From a checkpoint of a small transformer trained on Wikipedia: LayerNorm before each block, learned positions.
Each number is 128 + 24 x the weight over its row's rms, rounded and kept within 0 to 255. Layers, rows and columns count from 0. The size above them is the row's rms in percent of the matrix's.

# layer 2 MLP up, 384x96, rms 0.0831, rows 82-98, columns 0-95
size [105 118  97  93  77 108  87 115  74  59  97  93 126  85 112 110 121]
[[143 120  96 161 166 103 122 123 157 183 115 167 115 100 148 119 113 169 113 133 158 147 168 159 134 138 148 154 135 104  94 136 162 143 100 181 142 122 114 146  96 126  99 141 102 144 135 104 147 133 117 156 107 126 151 154 143 145 131 142 151 135 151  90 112  92 128 114 155 123 134 150 143 104 131 126 105  88 162 135 111 122  99  80 120  62  90 137 107 149 141 121 107 141 151 109]
 [161 101 109 116 107 106 153 103 102 102 131 145 138 120  92 110 137  97 115  98 113 111 109 166 115 175 101  96 135 167 139 109 167 114  85 139 115 123 121 153 123  87 133 160 112 148 143 112 135 141 137 130 141 118 100 125 126  96 102 173 168 135 108 122 140 122 175 128 159 126 116 139  97 155 108 112 153 133 129  96 130  86 106 136 148 142 194 141 160 123 175 142 161 101 146 108]
 [141 117  97 129 178 121  93  91 105 168 101 123 128 123 149 144 136 170 125 110 181 119 146 149 182 123 181 127  89 154 118 105  84 136 151 140 113 122 126 150 123 131 131 116 134  79 134 149 123 104 106 107 109 100 154 124 120  96 105 103 135  89 146 122  74 120 152 155 104 137 145 114 113 124 158 153 144 144 141 145 106 121 102 125 137 151 159  93 145 120 107 153  95 171 126 142]
 [131 123 145 129 128 152 144 125 139 127 112 165 146 122 121 144 157 155 147 135 112  72 123 124  74 175 149  89 149 144 102 120  89 130 111 110 110 104 119 165 103 112 172 124  94 162 175 111 127 132 137 109 136 130 168 100 135 133 146 138 150 147 131 104 126 105 105 161 139  98 118  98 128 146 124 146 147 127 163 108 119 125 100 101  68 110 145 113 123 164 172 168 119 167 140 162]
 [119 112 134 135 147 147 164  93 110 136 161 137 155 123 117 128 112  74 111 130 132  65 127 132 125 132 177  74 126 147 137 100 122 128 118  99 110 109 130 144 119 132 109  96 118 112 159 124 168 124 111 119 151 160 141 145 108 128  93 127 130 109 150 153 137 116 118 136 134  64 132 142 158 147  91 129 126 130 165 148 114 108 131  89 130 105 183 152 123 106 160 179 181 127 103 111]
 [138 110 101 104 126 154 132  91 126 129 139 104 127 165  85 145 109 134 102 101 114 107 119 108 112 134  99 147 100 156 141 126 121 101 132  98  91  85 135 137 123 124 156 117 128 139 155 132 141 177 176 119 127 130 165 144 130  95 115 114 139 153 146 122 105 155 200 173 109 113 150 153 131  68 110 174 113 130 155 165 112  94 108  90 158 125 133 128 116 125 155 160 111 120 141 145]
 [107 162 110 142 126  61 156 125 118 158 116 103 131 107 101 145 104 170 127 120 125 146 100 111  94 141 112 145 124 123 168 155 130 120 137 158 113 168 131  88 120 155 107 128 136 105 166 119 168 105 137 144 140 111 142 103 142 113  98 135 171 116 154 146 158  91  84 131 144 163 139 126  97 139 163 134 165  89 132 168 156 118 124  86  89 128 112 135 142 127 124 149 123 148 142  82]
 [155 129 113 137 188 121 144 118 141 154 132 146 163 118 108 140 119 164  88 125 155 118 147 100 115 141  87 105  97 104 169 164 150 141 177 118 109 133  95 116 119 136 128 109 113 116 126 115 143 126 126 122  94 133 153 134 126 153 147 154 125 149 141 103 155 155 118 100 145 109 172  76  76 121 108  93 131  90 131 163 144 121 125 102 110 163 139 119 145 132 151 195 135 104  97 126]
 [ 87 157 117 132 117  77 131 135 134  83 110 177 178  94 147 116 135 108 115 134  71 119 139 135  86 143 104 151 167 157 168 132 114 141 110 139 115 126 154 118 176 115 148  94  77 103  96 157 149 139 136 144 123 170 115 154 120 122 159 177 137 106 131 114 144 115 107 163 142 118 121 142 141  75 124 124 132 118 132 133 161 141 144 114 107 119 100 114 118  90 128 141 134 119 129 141]
 [ 98 144 143 141 116  71  86 114 140  94  88 121 122 152 112 137 163 127  92 169 103 156 165  91 118 117 115 138 130 143 125 139 161 138 104 100 158 124 161 167 110 115 118  99 111 141  73 146 113  76 130 119 130 137  99 114 136 137  94 132 178 162 113 147 104 146 131 128 170 154 137  99 125 138 146 115 114  87 134  98 157 165  99  98 119 130 117 104 109 149 116 106 119 127 112 133]
 [144 124 120 140 126 160 105 153 112 143 141 100 145 155 174 122 118 126 146 145 135 196 155 145 109 109 146 141 185 173 117 111 145 148 122  98  84  77 126 116 132 116 123 111  97 137 157 131 100 136 132 128 133 128 112 106 100 148  92 153 187 121 105 105 120 136 106 129 108 107  81 107 122 140 122  85 139 143 138 156 133 156 162  91 127 149  87 121 154 130 139 101 120 166 152 111]
 [140 142 135 101 141 136 106 149 138 146  96 149 154  64 127 125 139 145  91 131 134 144 146 124 100 129 153 137 139 140 114  64 156 127 108 110 106 126 133 134 130  75 123 149 152 125 119 124 158 146 157 131 106 165 130  67 121 171 126 167 155 141  76 120 141 150 130 105 114 140 152  67 123 117 146 122 117 165 169 112 144 130 108 168 153 133 167 140  99 101 134 117 138 122 134  98]
 [111 154 103 132 117 150 115 166 100 158 179 115 129 129 131 152 133 135 128 100 137  83 150 182 100 141 140 138 102 114 133  89  98 145 142 135 141 101 139 133 115 102 153 110 133 158 130 141 150 161  89 149 100 117 147 153 145 126  97 134 155 126  67 123  86 124 161 153 127  83  90 144 133 161 141 102 140 130 122  89  95 156 124  97 160 118 106 108 115  93 134 155 118 106 155 104]
 [148 115  94 127 156 141 120  87 138 130 134  84 142 125 169 121 125 105 104 102 124 130 112 142 131 126 129 138  91 141 143 163  98 177 128  99 111 112 102  99 137  85 146  96 124 133 130 149 156 112 151 101 149 100  73 160 151 111 155  89 148 175 152 130 145 154 141 162 141 120 102 161 141 111 136 126 160 147 132  67 157  68 116 137 119 124 124 126 166 129 108 125 149 149 138 130]
 [174 118 132  93 126 116 105 130 133 147 165  76  95 112 148 115  94 107  92 155  67 177 148 170  99 143 113 135 126 153 116 121  86 128 130 132 107 123 141 156 119 150 128 139 115 158 112 133 145 122 114 124 143 158 111 143  99 176 143 108 150 139 142 112 116 159 120 138 114 132 118 117 177 145 113 154 126 149 160 106  91 118 141 111 131 134 133 117 116 159 114  57  85 125 123 156]
 [155 173  96 120 153 128 117 121 136 132 120 133 105 154 100 122 101 119 154 143 108 163 144 152 109 154 127 171 154  94 104 156 122 142 139 118  97 152 153 135  98  76 165 107 119  55 111 187 123  91 139 139 148 121 100  90 144  93 103 137 130 114 112 137 113 128 151 113 121  90 134 137 133 127 137 177 113 127 140 144 128 124 115 142 133 134 147 134 177 155  95 110 107  87 141 150]
 [146 129  98  88 117 124 120 122 127 139  99 132 116 143 135 106 100 153 133 164 105 126  99 113 140 164 125 117 153 180 125 111 125 138 140 117 112 167 177 138 127 127 160 135 170 147 109 133 152 121 147 128 149 109 103  84 119 176  84 145 178 155 143 116 137 145 128 128 112 121  80 105 126 104 146 111 147 113 130 124 138 116  95 118 118 127 149 126 157 176 106  49  99 166 106 121]]
# layer 2 MLP down (transposed), 384x96, rms 0.083, rows 82-97, columns 0-95
size [ 99 117  87 108  82 108  83 108  74  78 106  93 113  85  99 118]
[[143 184 146 140 158 129 102 117  53 139 126 124 156 158 132 148 157 130 162 128 121 129 142 133 160 117 144 160 125 117 115 126 145  80  83 111 116 138 136 140 115 104 169 119 118 120 137 128 161  83  96 135 164  93 131 130 153  99 135  79  96  83 128 141 146 140 126  98 154 105 154 158 133 105 156 136 110 149 133 131 134 103  92  82 166 122 158 130 139 115 129 109 132  90 131 123]
 [136 105  99 110 196 150 145 108  78 106 182 146 158 125 130 105 128 109 133 150 157 116 119 158 133 102 119 110 100 147 121 131 102  95 124 101 106 123 154 129  98 116 135 162 135 115 107 132 109 141 116 133 154 170 116 109 152 140 103 126 141 139 103 123 102 168 147  94  97 141 112 128 170 112 125 134 174 110 100 154 122 103 144  84 114 160  96 103 152  78 126 164 120 159 132 137]
 [135 122 135 196 139 132 127 148  84  53 118 117 140 123 104 121 120 113 120 131 116  72 110 131 143 123 150 117 142 133 107 148  98 136  89  84 144 114 129 114 174 136 128 170 133  99 123 138 143 128 149 178  91 128 128 141 115 130 120 131  74  88 121 166 168 132 110 113 138 108 115 125 106 169 114 140 139 127 148 131 158 153 106 134 169 139 107 131 104 111 182 121 141 108 114 131]
 [181 173 127  87 159 153  99  87 140 124 133 123 111 150 119 131 105  93 101 122 104 122 151 115 135 117 132 109 128 122 171 113 183 101 134 120 148 123 121 147 118 137 127 135 180 142 141 124 131 147 138 113 143 119 118 117 142 104 124 128 116 173 136 142 142 108 112 111  73 134 101 139 128 100  98 175 140 128 161 139 192  87 160 167  85 168 137 145 111 119 129 100 118 121 103 143]
 [142 130 175 169 124 100  85 121 160 136 133 144 117 170  91 153 116 136 167 155  76 120 111 107 124  85 119 139  81  98 148 131 137 120 138 132 153 135 150 155  95 133 178 147 165 101 166  88 102 103 131 123 144 157 118 142 109 140 120 110 109 154 155 165 150 132  94 134 124 104 130 136 142 104 146 139 138 128 120 123 118 110 131 104 134 101 123 114  90 110 137 131  96 136  85 185]
 [142 128 148 114 112 140 139 113 115 137 130 155 166  81 140 176 156 127 153 132 116 131 124 111  69 138 153 108 151 144 125 142 142 109 109 127 135 126 129 127 125 116 162 132 131  95 117 113 105 117 103 131 146 180 155 116 151 140 121 104 140 121 164 152 106  98  81  98  64 135 135  92 108 162 110 162 172 146  99  96 135 140 152 142  61 109 124 107 117 144 129 151 159 114 143  94]
 [112 107 160 130 137 125 166 136 133 128  89 123 167 155  90 140 108 119 152 132 109 145 141  99 130 148 121 149 156 136 157 120  88 134 161 126 103 106 152 130 132 120  67 154 149 144 131 131 132 113 130 119 119 108  94  90 130 134 159  83 116 153 109 145 169 106 129 135 172 124 108 160 120 152 149 124  98 140 150 106 133 163 149 110 145  78 106 103 124 155  97  67 133 128  93 177]
 [ 74 118 190  76  95 121 136  67 135 136 125 131 156 141 137 145 118 157 103 125 134 111 125  84 152 124 137 130 141 108 120 113 120 115 145 102 119  78 151 100 118 132 144 153 103 141 141 139 123 121  99  93 147 128 118 146 149 133 147 120 123  94 131 190 123 103  92 123 113 102  89 123 157 110 118 145 128  99 166 173 153 116 112  93 153 148 125 156 148 144 120 131 112 165 163 126]
 [158 182 111 157 179  76  93  92 145 134  99  91 135 119  83 145 109  90 109 127  80  99 130 118 115 138 117 151 108 133 143 126 120 147 112 114 141 109 155 126 102 116 121 145 108 124 117 139 161 133 142 108 138 125 135 114 151 109  99 146 100 132 121 109 126 103 142 133  96  69 166 118 160 112 159 132  96 112 114 128 162 169 110 167 142 164 156  92 139 153 153 108 135 146 118 124]
 [149 148 143 145 144  63  90 121 147  91 127 138 105 151 105 125 141 172 103 152 106  94 144 102 127 105 108 154 136 119 128 140 151 125  93  98 160 149 139 167  64 167  79 146 122 128  60 121 110 108 147 111 126 120 143 120 136 138 116 137 156 114 165 137 145 151 158 123 133 104 139 123 123 121 125 148 105 128 146 107 103 162 111 148 129  72 127 118 151 147 108 116 141 127 102 161]
 [142 154 145  79 112 103  90 108 111 140 119 113 101 165 115 145 118 111  97  94 166 133 115 116 120 128  80 104 128  60 147  97 135 160 132 173 147 121 142 112 135 166 172 153 106 182  97  88  96 134 116 120 146 142 127 107 132 114 140 135 133 165 135 173 159 131 141 145 150 141 136 107 104 128  98 155 121 133  99 145 162 116 144  96 137 114 139 122 130 119 109 134 116 160 153 162]
 [127 140 128 166 104 128 122 128 143 121 161 117 127 160 166 125 117 131 115 139 171  95 116 118 152 144 139 108 119 106 106 136 100 126 168 121 137 117 110 144 147 169 116 142 106 133  90 144 122 130 106 131  98  98 133 159  73 115 148 116 189 107 185 130 131 108 103 179 116 104 109 179 104 132 101 127 102 170 133 163 118 128 116 123 138 115  97 124 144 136 121 112 121  71 125 182]
 [103 187 140 154 124 161 107 127  96 106 113 117 146 129 131 137 163 153 108 165 117 122  85  80 144  97 153 117 134 132 189 128 158 116 115 143 162 164 114 117 137 146  92  96 123 150 131 120  96  93  63 116 109 126 148 177 148 138 104 105 133  94 113 125 150 144 141 128 131 153 161 144 137 151 100 126 125 110 127 142 123 120 125 114 106 159 148 104 127 135 141 116 143  71 163 126]
 [163 126  97 143 144 108 119 143 132 128 144 160 131 104 121 112  99 146  98 153 105 117 112 101 126 136 109 116 111 137  80 127 135 106 143 173 118 107  93 147  90 142 104 165 160 163 131 140 161 139 141 170 139  98 127 111 112 106 131 151 132  99 107  98 106 137 151 170 164  81 144 114 105 162 105  92  94 166  99 161  95 133 134 106 127  98 168 134 177 135 121 156 104 121 119 145]
 [ 90 132  90 111 110 127 131 117 127 101 136 128 162 157 106 135 166 106 141  93 110 151 128 157  95 113 134 170 137 147 136 130 139 125 115 117 128  93 133 139 134 161 148 149 134 138 137 130 152 151 127 160 111 143 148 131 103 123 132 129  90 111 157 204  79 129  94 104 132 119 128 100 137 149 119  75 147 149 118 131  93  87  95 115 174 148 169 153  81 123 141 153 134  81 135 120]
 [156 169 129 126 141 115  96 103 106 123 123  97  98 142  99 135 121 138 177 101 104 129 161 112 107 117  92 166 137 129 107 130 146 135 140 123 154 120 140 156  80 150 116 150 122 132 132 151  90 132 121 154 127 138 121 145 180 106 108 133  79 136 141 127 139 142 135  74 151 122 177  84 122 123 134 147  81 132  95 148 112 133 173 129 129 135 146 141 138 164 116 137  64  86 134 152]]